config = dict(
    parallel_block=False,
    init_std_o=0.00638,
    init_std_down=0.00638,
    weight_decay=0.078,
    decay_shape='linear',
    train_tokens=138900000,
)
Each number is 500 + 40 x the weight over its row's rms, rounded and kept within 0 to 999. Layers, rows and columns count from 0. Numbers have three digits each. The size before them is the row's rms in percent of the matrix's.

# layer 4 attention value, 128x128, rms 0.179, rows 86-108, columns 0-127
092:573469534527517487534500421489601525497506503499488489533490528542496424493429515534530524481488541500471460487475474538482555519538542530571497515478472472526498528484496512552438543446553461483558437479437511502518547501483590527529537518525488510541448487634490544488429525461455484533591467579456442472477547586488538524531509470552489464439509545520529517474466505547525456510444
074:500483461467476483407446512447509531496506505490506574496508479563590513519539485573480420529473447490608494516493513550491485449504459534545551459546530521521477550479505489546549525523480415537548558598521532435526447463457509515532562521432498486481561441483528463429544513494506467470523490513516531558494498461549498501538565537447553477511507485575414512480485503545496476530454
058:551447479487531590498552529500466454484469532505539530554492584596466501440442532588555470531514528477568556540498513534593515484521549511537415494470483583435495501547464530445520502477449518463498529474479499442495464496488512567489527548462499475478426509529467466507479499512486479463531521536533543478494548415560459482464438517507504548488443550481529477470560477498511550561553
068:524494447476488451462510484501485520438551490496482453507455578498441488522540530511594466569434493502522492504488513479578426544494543446499533463461524444474527536500486534477488502506561574485511433479419450457525428481472520559461450480537457501526540446571493456504469556498578489466568464515552570547470534533465466458544484518493507460567515461496458453522561535562540530451532
090:501507491506516513425472500517568443433506437559479572540459472583435471460576525507495515563482568493524491476447476521467562562555562572423507448497507487500579530505580473465530590450559510453494533442474445466517533453476557524525563490512499532482532505515495492444445515498573487507503464541432520543462510487455460483498529433502486432493474545514465469532529506523479508489481
075:451500460518512478498445433569476544473556512513508510526504506440472470511418488469583466543510424561450490553454508473533449523519415534489475481476480512555521452456500422583505509573483467460539449478529462446530586584518522515472502432558520513531497510491523529451528501493463473568480421457497487442489498564508473476555506511473572508523466491552539521467423509503456496565484
071:519554543492491541449394490478525447484458479555494567512496474542511484444481468529482574456533481475484529385457491423473504528457564510590494534528489491528519496446483480493547540437525455445447523483478433524554532526494549476549499482477455524560525551526463512490499479514496532500552614523478385513454486534473506503560519412519470525467508509532492522483476536483431517480463
093:407498489500451468541494492491466499490532480533448385423479501512477503530500430384490491525503532493458535461557410527433517494457461567508508519420571562540461473549554519553529484547472494499556518537484557515451513510520464472491476437473525522487525540457468428523532493544481525484460556481560475461538424469452488569503454477520450511515498526489502531491427575522500518502490
086:505400564493499482531529481569557543461587512446511428541523524455455496521495544464513491485487479481504510441462422508507457507547452495414514502575492514491491467476468440525532524594527471548538486527517550528458498511498508506544520520492485491532437490503481497451491563432432457555592438515418493560453510530523537441529613535467483520518537488545487528480529477537499444501501
097:498485509535546512451493536437430500522506488498462480496490483523546421479539516435565482503441523536535573515474491572456530513493517481484466507510500486530597515538585479465577481484564531502520447429528487486536537436455526515441492450464465497530565549456562540544504458529560551549434632481471524513509493510491499491498445489431485467481504498494452420530513463513502441430495
099:469559432533527514554549445507572496462418502510527471480472536489480497453506487423492528490550549553475508514413479548486571516540407498498472496466527531481465529374484463569472497479542484458518559463523492513523523512501576512535547510519486492466442500587507583475482512474459560555566522439516464425484507475463505477504548523504497461468476519495539447438475552537495502574485
098:444517486398484409425520525548480546510507499537516497506440474483544544577513493534555472526571504461451423491518509510579484446474499486465518509511565521515569446491563524479506471504558509544476523555545529473525596497494502487430481534436489514444576495422454498502473474481515508485482488449563546524459402527539527528505482497524489490569490486529484578486458551481460535456464
108:442496544538466444573443494529482545559527450533503498541559509477519391469441483492443527502484449487446513491532579485458501533463493534521503459522489490542548596441546560512462542499505468516538518544490451460515499565527447481536485557500480508540482482475527503455444465488550516551457581514592536556539496487491569494472470546467582487521493547511520495532494453452490526417428
099:486423582471535482456543517454553492561517518516471542496487536536533495495469532518488532528493487546557458513500509574577478455477530476501454495556493552495443416520481539511548545513492547481471450512515519452466453430541616487500581536432499496607482517521534515489506456509413532506566601535492421506487543499524552525517478468472504447437501524497501522518477502463548500513443
095:459508406481449465477489467485536466523473527505445429430505536512458589508524495429558479519566561498471486482425518516498478511501578507406478451505536525495540558513479478512440441571557444476523415538512459440504472472566603463494515478497474575528512540456478518446478496468475454498537525490550504522473472469529526503569509500505493483493564534464539526549482577473536475477525
112:457587532499492535490535487489483550486548505488474530459488483511376530499549439461473467476544456487456576516550527480526459502497486523496533485552567520490441514484577532457512531540543593535503548573559449461411480512468466476513492543422451467496458518562502489513498461432539564533469498497541549500509508526488508462520468480509477428550456443556457514505534542483453578436526
109:561445561476483518484524534540563453485478497492519521502538537482489561488601500507516502458451518549450507501503474442506529489474502488517613480506468465506472499494502531501483473495481488436386463521459479554543453427469572541488483494490449462476518462533571606421485543491586501493515502527403442514511501482502530434483491469514445495548556467471512449430511446523501451539543
118:421552582481461552460498482532573481491540469547489542493501488574484584520521383553477553465546514505475487468546547507552587489519439516487428540491500473493503531516487487474516368439483467500462500449462468598511529467493446409520468539515482467453472505461496453504476524559493465456460460463518510473469522506529504510450500506541506495529445453472550511530459484535468492537533
083:522500459528467490481456436406436530494537517451516507538440544494474533508508534495416510538472476521565532515417412495495431604547468501529477487549500529526482527470481513519466536506529479507548460515496552402512516508509557537448555572477507530453500521471492441527559443490471527538513465478486484470528508447505510485542539434464457547451518549596510483426530533582508529447494
107:523528438455435497444420514509498513445604512599543497441446561511529475533552515538494507468424536487547495427525456531503502484442426506463545473541541529531507478523438471451513471580488539491412556457528470562523532517471485435486503567533472441549502516468510516482486522519570504476482458502466533550508479521481436494456582516492462470535483505529439517532508524497426477533497
096:464427436505490445501500474521493466568511471526586460500549528476445497433521526505581493512422463472460506581532593459523502550470536480466441540463541552531526494422540500558496472474436564459476455439530551471478538448504427526471562494523428466511526543478551519498481463501475522459500509487543496454505527507535476517511538508489508489560485515481478585498468452480587549485422
102:531436448510501513546483488499534512453429462452526464473506534534548514493432517541493530491458481525525455527537513526442426537483527540540524522488446501539545480553495531511510434484549424436565483484461425496551465458566554535472534506499474510558494574538567485451495515528465524519516523459504471498435531424460536542486520556501456554461456503493438465381525522553573538552548
104:536518482509482482475457562440493582461454545541470491437472527480488497557489468495537563539571524454503519437491562496488536459509493469472538432523534493488481488456470515494420414523460415470521538433486426532523485436450523556502468582454518546450516486532431496509517508510504519467455482439565592558499484509464437479427456511477448506454565528507496537526570500485551501495515
# layer 4 attention output (transposed), 128x128, rms 0.162, rows 86-107, columns 0-127
109:415547477489432520509504550473389453446552467548489530468486425490498537457479457452509514517565414542510461493525472521544449528522495485530517477465544506441494475467492499434513489579475556499509567530506477463516434521519513460529548429484459506493593590437485545543482512498489494528438529513544615498499422529512536502528518501464497498529526496535467506555498520546504583481519
081:541583495516567501587548409525520467511471525466401455559530511492497471417449513466489503485536495534473495438494542484505454542508544481408426458449547456499518471499428490518501438469508611452491528458451462577461497476515457493455450507503447466466476535517483532520498442541500564496518531557509476464507508491478522476482485522518482551461515550481557451474560515472539453460554
066:444543471472492474485515509516533464572487455496533475489549494457536593535534482455495462544502442529532484396493443420452519547464520522448493541492545442547443547439559520543521494578530484490491524502477534555578552537477460469499513462502470487553565499539561489434535486516428532526488517496468472515500477528483563520443522510518536409552497425498535492480498528591493439472447
073:431565567483538493492482489553519566441456527507517537507569467528521469472508493473440509511514443445429548512505483424461562522575509545521455520468529511466500484459476454501470454480491476459446587489553562542513573480503530404486556391441493449458503479524550456495442534501454484494392516517520467447515513529503533503494483532556476521499560521483564517539512445504487498528480
109:469519497557521469482528527472413539486465507496507457525531522430554545486475443457507517495505480464527483483508499505556417474495565512559467490430494478488430439505530551526498435534466496455531560484492575528471494548574486446521454416513480521477462580470457519575505563532517491574468489526564583514467453574528520514524486575504518525475510440516579571480531463453452504512490
077:517496543521461490510478548530480479422439546497556418462463489546544527520568497552488493509549488457486539500507502509500490463459510506517671484508453455481576453549432568448531441480507555485422534459489468527478482487479432488505468550508536473524529516573450504507493531485520520530453532514520464543520477414488466531525526454520457463437574547502436546536455513473491499453489
088:475455436517436493519596492512471499500543476529507504542506533469466541514436393478564446508453513549535435578543487537551495473472501458520485474444506418457507492472548481542461483576504560457530497527505470483440515523546506449491468495511498535425497499507443543565485555453538532548443460554509584480554496500491505462438564506506536468515444426511433553540512488557535513510487
108:544421542568500498470490519512538502503496471468566573501502495486473511513537537576484496434487521484525470560516606582528490468469480434492530493568454500483492507544432436555505458461469431492471442496536444517438483474483535533503449572524485482498471405483529498510474443453455466487528497407481546520505595444500503446498521442549547517513483516488504474539528435425539478474514
100:521563475491529515504426555481438446499446597457491525484443512541513464466518516561504541506563522519440487508470510507453510543437523546527511508480430530467589473580482523484523444386443537531459515508515456485454486463549512440489470489516508512479531603472515523516528460588552498481507514495579513463541516470454473557536414507480529475454485521504499479538434494532474493508578
115:483458488523453512520499485569512529504434467530528479540527516479440525512440490458454499565498548482540519501451494431568465511551483511523496447504476479527375463473471523535401545502487438421477544482492535488412571504522502440595448498489508524517453434542456469508475590538437486504499486521543472445525470548528421516503571499528492510482480467527536540471564494465472500534535
087:491393537467450529445475516466444528502546482516567527502431491548511492573469538575499544510467484432557404453503549537511466541493504506464517496537516473541447444646478498463513531541478476465495462509514510465501428483511505537483491519548497516480532547448456474569501516527571479515550470513556516534560492501530533561507529462475517518530532550504504467560397480478441535495511
089:563458463486531494542580489476534479522476445465535453523556491521406478434510568514458561536469451532541559461553502497435510526592464514457491497537429533490525517531467421535551492487453515472538524556491505521469452502464467511517480526468525488533479494532535495500485501482467449515494599521438450520481538494463527468482551443417547494479511543499587442486565426530552488526571
099:608488436537526464469505529474543473507443532487481464531419523551581547525579519504546495509512560527500539557508453499591565458489529488502447480479520557479504471518439456502550450496476540460407521513515518496524546466531498538504537461497521496438501472504500512533521513517489520478559431453442449536431475482524434524477550518506464541457483525481458479443537562554497498580596
093:516518530459528521545439589544384549455477501514508498526545434507466507509455423462528467555435545470419531509500463420467456617486550520489496535512499432478524543481523429495476495481489550441495520426493530548521547530502498534507490539537551503442504483488444478539509515470552495504434460512586490516505475436468494481456525508453481490517520493537460449533452558513440533457541
088:499469549454507533491521490520441489474514427561514518554542477525497454470484548526496571515399419503556490541520471531491488520575464475566517544514462479504494412537470477505565514437449549536468528452519526534472495565534459504460513527497504452511478482499610529576472499577593465543443475534502464515497469567453505528429473430482497513499418452541546511493480454510513505491480
099:544480440519518483541427515504527482484499528493527492546484512506579476567543475550537512481433480511507526476452463488490552510475542514492526456513405520501538491497523525500457460459457433461502504479448580547516526512552466530457462453554509517534526500412476426429479556508478501467491491453421435563557463450445429457434540543533515544482538548479564466554482427528497442563501
095:481519436479473481508511480449463473505523487477474474528439484508482427419474461563503429453500524400500471485519492477461456520502473525519376497503534430442494479449481479428492533515537519575523517476512497490517475543507448448509531482503566558554474527407420413590483492496423507522485542503577546487473496547516428524524509561535542463469477500494491555553525520525522527503501
106:555456496518564462481546455444483509520539542485491449479554421411513464515504599441531459480435503557551524538497502484493479450500551518491586459560532479456454488552562529477478541540536495541559518564502556471450466549480532593508519514487538551545529532558494509538468559408476557564520503525453524545454489488461489520528526516454480521455514520458522480492551537456523529490450
079:443554533481463543529486519565495543490426540557467512449476453499500502496498474532510581513540488525447430453514511539498527470413493495414508501490483490492488485537477442519479473506471498455414543459474478450484508402474458465473506437557509462487402509588541557442487519506502470516446531467479447505575480465485537442448489504485571475500504432499559514554436445430476487520528
101:438507490507557470476547440477483470510435494422448499507544459484477466498525489422473461517549507563420522496490520484525526478560544488505474423471494537491541481471505478521526495428562459473610493522397502451481458450500505508446511452482449500434482560452437447522488512461487529453494491548507530494486509508533543523494423515469494559513523497450603537528546432480558474452428
089:556503526459479523522499554522527536538456556474449518489407484488469535522453456469432466501538455490519531395472463502498486463516483473528533437491423417465484547507472484468490517496581504503513552534478495517540527538480518467565517562424561511477538406465496464547537514524460434432475436507467470576451488477482528470526520475505422526455552496545510423543492534544491476530570
096:502552548466498495451473577533411487549556554528468498516488451452484432428527503529498474504474544485444444493492501492523466462503494403481504550504550475468514485457406477512485579519480548518432448526565510506468584572415515477534557500533552475472518497505526495509458443448448441503454506557500555499532502511513529515534472455508491394500504518488533494572460545449474468455471
# layer 4 attention query, 128x128, rms 0.149, rows 96-127, columns 0-127
106:481557537512492443495515528479544541553509584516500467505535447416488557557503528547428480485490508492511575455510498530492413428489490544498546517475518452549464484490532569349557463572474496545458547484522519528473465571465480480472453494446489471547529588505533518467537500483474458544529432477474494458540494444513551577477532508524548514516521493515431475488500478489541476533510
134:507540525484443481459502485477518586511502602514450490478522465450558560522486477544513506509470507419486485458503531455524537494434522414538474478443527410529460412464409494544465525541487509492513599529570458534469513502574523479443510507462528537491500477495409439484456519560488497502466523502469580462566510544465480505550491508517464521516490469547530433551451515477470531502468
108:421517505491546489490486503559539545507550548416546551491575485431479536541517504519516557546508589504482547500503536452468549448493473536545487487451475493589566489481470476495513463500431521525510485476494508493525543537552504527426551476573470506450427449584516549405488506468487512523505502420452475537527532456515504517456544585444477562490513544540431470499509493528509450469513
124:504433483477560521541535414583511530474535466488498451496517511600412448457477540452486506462516521526530519528491537497445522495534511486554381490526465541585512536521545503551517503474483482466504497432490482419509453481484500501475459533444498550484462496524502499535540521471478506495599478473465438516505458456560556479567527554477523486476490446530522516393536488544460439534545
116:521521515546557496531525488599515471463449439519514452469458550511562534353441468487566469491473443517533514530492507588495507496503509505541478458538447508469495492569471538524542544502597511436527468487548440571444475485433478468454520526481479514537522473501558479589474555483477541488445500503528509498528504544521472495521468539443515480517428539526479528451558487452439492464500
102:522488503532487449433550478459511529519602508513515448518531537416604468475476486451490532471502497416573583460482504468514515510482506467462497489432571479548444496466506495457480572526511476521522504505523540477489463472538516531522539502475471465487498463478447468462517517487577479424455489501494523552527462591446511488487532595531513488452463566471607530574523505533509446465472
106:506466546466577533548508551498405503416472502540584503473455539580479449542490482506528480443471491555514499449504526448504483577450543462366513476513491539517525541504516482435492486475484538449494513494526519500370454532499509514579526490547493548527490542431503468500461469476471460471506450471528474533482504471474458521439522492525551452489463514518486459547445518446519554517559
105:495519567449597454539484520497461507496461558471485546481425498464453484471511410564568515511525545486482499464469490518508487504524455429529461440533489436516520537540478472538435463524478454464535526474457580514481485514510489430576483474517414527522528488479574565496486514514451540488508381487462453446468442470547466471498472519512424521431532446538534471505516541468490483448510
103:466517543487547495566564508600478478504441509484489605511469466480500499500497501476489518527535517477550545516506514540436487466510485442477528491433487482573481566551501481514489554524536498499518433520477467466539442437437435538572487544513471522455571464522528510532459505427478463439426531469558400534513517484469543504542547479516541467451493478480461479545458545548465539448585
124:485421525580454474445502471428535469451481521491487468572445548521480454506454491482547489465560493530539437510527506459480426508450496504558515452514438511497457559496522478492467477454538465538493531516567465503555436442503490530580517405541485493490525512560477505583489571538537502494553447527564493534474438451514517564525511507589478530475532553527572514481483482454530455468539
095:480507490442441470581523444502540499454502564497537542493512471511543552478475577504461520445474544579413509506507597479485512482518516538498501458563488560472464543551529448503576483488522463442491483577440511445477477520571484529429523478513527561480502501500546474529516453497425465481574538481501471426522521469499440435519515489451442499495508533517460458467461482567530479596507
111:530595472468541562534396550445536551455502553432477552493537500548557554509495523482482470494525537503446487472493520530535514493459568451539488458469484541497517471495537495469505477462467516492551520539514534535502506464461492515489536491521428420513490507461543506504490471502525508528563461531424500534545447502376553428478471558405481537543456545557481474490463487453572492559531
111:537433540432551501512506586495535512511533558502524497486479445479497592522500472487462470478457485509468447559473487562514503569531528499471499490540473484426486526498579498604528550549540516554502434472467549514471490548481466534535497571568557541527496498495472511527567487473494513535524423423533490483544401457497449499449543505403526547523470483513502512537483453549485453442493
115:522551540456473393492457488493471505492422553473457512572506586487536461443481545477504525439482503518483479546590500478419519528499511448492507470487502531444482517545525528461483436541486594545536558494514518582510521510512513457471438484457517534541503454435515521529432542517502446497535527555480525575469485508531428523472496511484528487451530471514529498546580482388494553469483
101:569410476537468497534544448491543452513395425528491425595477536567454537460478502484489514445459518566574469513539549439466482514471469507539536558532492543476493560566562555515523561504557466435520477490482502504447534548468503545484511488553564452483494493520431473494533515428475451583553492503527489518462481502512449491473497483513475491539512493477459463520560536466476479486554
142:518377528444481528444561485561511462454491458392510488489516547499503486496526501405542477524551544491504503515507529553480456445549483487539512533489478496527550493578458447536550548481478534471451545491521455472536565468512557509469527519563531408474440489569531505539514478509470497542523489478519398498466513493579524491523467502567486466473497497447460541515578453515535461488449
115:437544421495502492575493548485503455523475514510566451549464497488439496477503510625563519496481447459479432479488511440546502514486532543495464493469516527507579504450521509548509461499493451521506445565491557585519472486417526535499456493536543507552542446511407439582487528508456452524494528504481539506499518466553571519485480566484542489541567512535529513456492526503558546484432
109:488457487472547513501507519540493425468540486505584537467490535495549509536468475507509487520551497517511511539484495536508498498516429541520418433559476503495516542471497494611541550527515494475510470501555573537487438557540504411543610521485504596503528429509512513597511432499472468552433499517527487463453527486509489550464511519516567525488476491486437420533510532582514550517546
099:552521428538466532472410435458521438461453489511498491517479511558464515485508515501481475404526461454533551555531482574471491478500497515528533471537496544478462434447453489474518599451464514457474504465455505444508497517544461540543506435515509453519530509571429472506475523528550551566561539441474489498504473547465477527415479476588538510430460575530492484532522460483489504434467
123:468499486403534539507464489516468452538453448494468502585481515467497498446481554497484465552472561486497500489439499458475465482471473462488426554592460474489490534511560505519448491543590423478488451457532563527483511437541508528436482630504522545493490470466535546539539466513492506557532470534500472520486443528540532537589523504512445487483488402491551529540505544538533545494506
098:518514452541468507499444555467467434487530423594433460526508563515440530454510460447516468518500490493448515506491499462399535507489517503524398512461522488566511433476473436512501509466406476524517502523538512483469540478444579495529511429530542509543511517564534491474463466531480419566434538473465484584462517522448573485513455530487466521466519453505489491478432535486474455472499
115:439464497452489480540520503530514574451461554451537443552536453554545473448472510501524484509511514458498439462553501511445487522446496514474467548516514512515446515522540467428535489520526489491457582497485582523543494501443524537485509502470499538488490490547493482414506506433467588513518430525526499505545451472515499468429438609422503463531545508458379463553477433465514475489528
116:529409552454506505494543490514452517451471533467546493534498576535505519489485465488562482502529544491489483548550536547462515458453490512534551500497476517554533476561548439540482501454462535556522538429522498467529422493442486489516389548430533479528469525537552569491549467535580444490568435465560464529516485500440596476459486521489480519457547485439474503492451460511441491533462
112:531532557465430503563504475535503580498509482489500492484505567508539550447465546543501569478472523495467537404533503472487480514437464471532535541457529478494500497572473423435535448480526531547478546477520536465443561544559429491491527451411481514471450472453610474449492490549436518502489511544491505519558524474509551542538461542476533460466503468490590547502547456545545523498521
123:466541534501575493504496552441485512542536521523554540491529562439504541548553474490491533550523518470548506433452447399515543492441511480527482543449502462569466485427474498419501462506443507566454603539523559501476472543537549425484549430522483499519473561526502492484473561507531474491511573434510486419523573519543529525487521510512506542481500479503524511487454559544525537479442
122:523444519524559531456518558528487436501518494426496445530429480571501492391479534466517509522515546544510511558469474494483470533522477485522506451485424561501532564492541498491468495505482534443478474444581473494562590537445529477502453490461490456596523517489491492494492424512520493560540554539534507472555491483516545491456485467553527468457578508601536554487438518487486422526504
092:519401473542477499440480482478475548455499423565524492478539439469477484479452387480427508556532465447521461497515540531523530531430540454496523512483586378535404493553496495501581512476533494460472532555529536477482497529446514476526432529470466514462489480482507533468462458498490554527554464497507546454503508501504534549513422405494521506504516490506500510562513529461516563505510
107:456502521483574494486505539524549539503497463489480552483537533477524487575585570499485451474504480472517561479519512561560570481511529592536508471508491552490509463435566492491493456455494521589501483566538542505479522434572491495544473461486475471507479556504474497497503421524554556576544519522460549573448440480567496488461529465416508482462498520467550544446550491477559471453557
121:516494512480533504500507462499497488515451570511604527475497476435482497546476477570500507496545570473565463514501465468517511558481512511509541491436531524452509461461498425468457437524497546519456607467443545403453474509494495548490596514548509516514454524493436471481492507457513508539411534462452442471586545470483530512440521486490491530530440448544442532481471476520526516571573
119:425476499524511517570441498515418578485469534520459524494485445513490457429579517550515533474533483454507507494554474492453425551460492531434547509456500458494573492536498538470446498538485444508426446433481527545548447480559478466496503484473563510479514478540521488480550504554502526524486554478512518472569517476541508521640525537525472479540502439500445550522462515466457482476584
102:472519499456516445572464565453477546479532535505518459484532534556415490506412528528497578428464470510537465560532453485535460515461496434504554518483492514497483535466453431509448496562494421439428472488454530475554511530458515489492528478460508477440481488475408410481499516512496508449500542467522505547543467413553504543476481481433464578556513482478491464575532518479478472530478
116:443477532473548521500449498531533594497511441494582455483493524500567536489480480487434567485524521447507419546590497594460423557500528521562494505455456487558548516438562481479536473548448505452497572485477487513527459454453489540453535473526507508521460507552476547541547509499538406544420523460521525558549559468539505510482464500530501475490446492486483493487513488516478540562452
# layer 4 attention key, 128x128, rms 0.142, rows 96-127, columns 0-127
100:530485551437499509549529462532543500487517511541476556468475465517482511525559437523515460542518548480511514501468553475435579531461492508511499509581533528537540436543492475510547491465466440548523509494512487439529501487511438459562535485587448404503445515616494501552523501497538535591457550482538458561535539495539499549533448566531473488519478632515511475489469513511522511520529
128:426516437531465458427535526494437501491507432458514450522540518453449585522465459468486447520544459497476490431522592461517460486479469461521553580484540467474475524528469496478502529566491453489436537509471453472592467440559489486479485485476520490491463538562453490570488511474539514537436496520547467508503527496539445439497573436517454524463552573527493444459488490533453485480430
118:492469461496429547534469598544514448528537495498456452474470493476525548486521573487525435504442519551412478487474538509484534461465513557445470521491405563500593492510504480497500431517514440485544493528488527426485491441456447492456436525580535490504536523525508568527549453465516459512565466485501490526504550507508468516409496522537464417473496513481523436511438509555441500537461
121:555471537518549504557631419502561481537433446490519469472546464515546440465529453521502558485595498528493529513514414552526529483500513527465484504555434512571528518496565446558512549526521494486539435471534497488403491464458528534487444498487477509566541497503494492510555503510453537466492435490501574513510490455532498551470557510501543495523450479502465503547526488513599502528447
117:551465455482469464521491468523469623519472469558562441571468496491510443533512485488451535549525493475495576473422520526486475533481534446445477444477521506527468488460542509559520459558417509442476482423485528560502517517539525482545514519461392550542508459466560499520592450456512452520528462485478517441523449479537474499536522516480466543509448491488434517505538472426448496511532
112:519452483534593464445558507499431520538553415466474482470498562508472577561506512508468471454467430433457471501594516511520454504431555377527456511514502489541533483461426479516483447451471514438455556533494555591509511514501533504501515433495515497526505449488534498541523565490464489566510542536446476473497474524533456481451537500484409457527454468496476512499489464495486514493501
103:552570511535548522447517462488523492490453512535491534528555518444515513536496568500462563528490493496488455539464465478529505442468525488529492517408539451443529463490544554455611438468528531551535437515536497481505486535490471502458509506477458459520534525491504407368576502483479504525469498443452515447517469495386519484462538529504547507487484510514508559472414515500545560482448
109:576514490552423452462577519476510585487523537523507407563527513514561491605516549518538473485485511522428473485430514476473533535514485464545509505458495466555461475493572468496528481536486530497570487534498526485547543560494532490499519491466591491464465538524492452517578514520541489466539441472490472532566508533493526504470392489522495503577495481538511472457503405522465508580516
106:576506510528489529546471501375472466475510516558459391420523460552504536571509521515514490569508495472481484422512434523540537540551492564505502546521516506504565498446517525483507476486543532456478498515534519490471413545473489546526469517442504498572509467494480460411462484482538435531494568533563548460514563524428568468518518475502480482515539463462441561497452511482499495470538
129:544513482518515483413499494566461474439474424475500503524400554553556541422525509395575546541500506452536546524468492474590444532537527532550477482466493570477484435457502516493482492447481504508521537520507500518500528581494462469490475384514574576488494505479528558512487507504432531496419479541558473482528454517502555529506550489536508530482499506481437538517491463509511522487456
107:531480481541457558563490494551444530484506479527503524503456382502537416533494519489502512539487441526395499474465511523499510504545507524450538531531440458406499524565487534516498523505515499521497478558484527485412474414496557461431496555471525481497577475533454426509554556450536559484516520599466506505490520551471450511463541532467485540483476473494493465556443472526478444439484
105:505452462425474473472571444436508445483449522487547464481471482500517520534465479530461507549487428526528515441446436534487462432536432509518446508466475517458511493580533468510517419483471531433503521500467491538448447555520537492479561425419472530532508525543560567490492490521509489529550470434408461490464571509494458544406482444464476484506446558507544530475504493513525471473466
118:446530499479390417524503448458483472597533500484514611541569434519472478531505464532519525429473502539487453448438485522400514532481524503539511515473532521471495479563494509502490526507505450528473523544514522459483506491435454441496462549577467467591490467547512532390517537416509552456524494462556481513544508532467443510496504471512493472518490500466496512456479580527484517513511
122:549567562462514555499470535431540533536501502463526482509473579503470530551488515455491534537559494463565500501454471442531524487467515544497551451454519482509439453519473497426523551510469433434533546473442491460500565502526483442554550450500469521502484413521500535504493488531410444528531494529542454532395500511567527487473466554566514533564469501511505512467470459439556439541467
104:511513495424502518560530514481467495504441472519434534511459418510548494504523521478581541499436513501584568588471404541533468418471500479506535414473534500549461424542498453511528477416535481504512539478507583539426480488512502473496504546548479502476552495468467501501528523440482528507518501461516498481526493463545531528582525493549561456510468457468511447483506456441558528471425
139:508460504468477569568510451543514469505438440451541490444363429518524469450533494411539551475396460488448515449559468456503514482528473547499438462574468535574496513444512528508486489509487445482534490558447479542470496470421451504471487550484534472511513477515552576516572479542516512478545488481529478493500456515473527440495514456460539499465530470469457460504538472471476523478456
114:504574538530525498495434485540521522535423530496474495552501557532539490534510484494445525528518563503531550438490515514418560472495459483438476482436455553487530421495445440446486472451498439513508478513535464458519507517573562501487493510481478475486405569434556521487531446470523519461467435494484515544505529553470431518551507550520481561416444431502539483538447539569506451509503
095:412521520519501493486517484516499470485521474500455542529497441478419515499444590484546577456532516485488488454459563518575497478529450429527494551548558448495457496549470487440519465532512471562518466507528484491500492475492447513512413563499426544554554602450562521484487518507504460484525509469487582529538474548441463483546476462507490523498450488422539552554539449497572477525544
111:495437505460496481519480466497523565465525447509546520480460489520427559456540550482560511514476474502521489562515500531584384426564436532531453474527534513499411486487432492514465546464526503484449560541510507516488527535477544427488570446504512501546553482515525490528510500454450458501527463420544531517495467498506536571556456455552447491462577439503507519521584536477501480462458
126:512557516511530476505514487444485442489501496499449538488520524507494469466420485497410447492564444434454507468424401436424575493497527481428504484530500478506437501575510551496495457516486526537565532459460527546504480494531410493450480525469471490499486524503519466397450473495498542476556491538495529578589521476514508460504490548461494530535468497479459383508525486528478488493563
103:459486565456552596465541530541618505506535448476456476478461504552557489524472474470471503554515458521512562494534518508557487499515487449387566486456490519462514535483464455477500480471560483465448420451482437550489460549482474514466468480491554516434484529528429469548491520461524496464522475449468557556537481474488532483537525352560520493515540507526492523515530507515512491479509
108:484492556503501529545506430512514536505544478478465470477473490580485537455503475508509473542469527491448490441417458480464540524511561508502432486457503440547519514469507441499523497475435535440581579456461448465484481537489490478468530469538453501562449498450519511539546472526552544550572458450450447468596508430481493517463493597491522431490485562557556475532431493510501544444509
104:477543445493513574554462483508554459462508499538495483479563467530453501547454528530469520530459552595492454485475419433516445486585522524509501482531443483559548514468560581512531505464465474502518464476474489613490519533527439486463523529520514506579423452521475515552435566497469558519515478501532496511527561440466466520452542498486535420449450492510504508434497517513560451494529
111:523506536530511511476578467440573515514431469588571485514531484461540422561521528486425459524497520481413459441551522543472518485537540485481497508479495488548455505502532479452547489530498509508453581432477477462475467473522508436540512437512494455489555479512481437612502509473482525546571475567457430479479541548535470503441507549501502510515468571573515475539512425480495513532485
130:446481498561484478443463484506587535402504535468466491454498516512528520494493520471491393474508546510399530486542552479444474472522501470520545490542420551406540513523496524391478464492490498543519519500447483469548495529466529541497454541536507469454392562566445516497526492517465493522470568482447480511537478524458467420398492523531494534493483505557486502497496502502492486480443
125:514511514449554555506555481502485491531385463516503490477442584547468499518515487525552535468533413515548464464528497552537501487533506563436498423552447538525411428504471509537510461422527513438471485488426546504526488480508494528502512516508530537466537500480538577433513556478457478484455509511541566466479434483519517567444472487545577562492473531491468553449568496476538513493478
101:464504525453521521496586439458532491478530504541565485507538465498470533539458525494461442494464542445532544576483476478513453502523509463557557497511519463438460501512557471565476446520455569503505455435537481553443472507490481497586559426461498466540474529471471502587481531557579540474395526544493491518493477461483515410514531488504627494528523536455544511476495516470525505516492
110:576477499488478466475500521499563433529536497452474559487489521538526444411490532475506447432517536492573513571507441505472446493514453533480481492473401514552502544527472444422479511516563476483537538495491514534605467572483531536461499444538434578557411526496555501525416525480467517530478491509480491521434547482507543468468465524497513530564560449511467503465498450470483510501460
135:456503479532431550521488508539502492485481541537421485477514524504458523530560556541557437548508550484395477528483490481460544471558510479522536557514516414511547532476424523483447499497492486558537518460545474414493492477503523530521474535608517496506472472528424491453550545461552493490518555476510424487551432551438462510438517509484536529478516556505507460483473500528503548460386
126:461541520523509512457470479523505543477503491517512546464556513423502477565520507477535434507553478501450548397447473526586576509469543503462484585438530442530464481467472555463492501457490517524511523519565482495595426514514473553541497458482459419433496500514487486480454405443528561442512471446463531467512586425468548485506483502557482483507525469483558511478448494507465511496510
115:454573524540508469479464420496511472476489498462509540582579487472499504545529477544502450475538435574473509441589516521445485438552529470465512573505514542521474461457533516420524464488467567557486492520438491429541538487487536578510478451503560465502560426479500458467461448410493473474474515398472537500467499522551489523491512499537507491470523494479520550503481505523507517412442
120:453499524535496526476552505499466454491480532413482539501509536553487543512510436504554418549483502510512551419498471548473503455506538570490472535547522577478544496465465554419481455470505422585539406484503504469475561510549442505452500517507424467547401442492483515534526525438524564524503523494441500491492486507525466486450523463532515481473539453526474540549417512469470497493421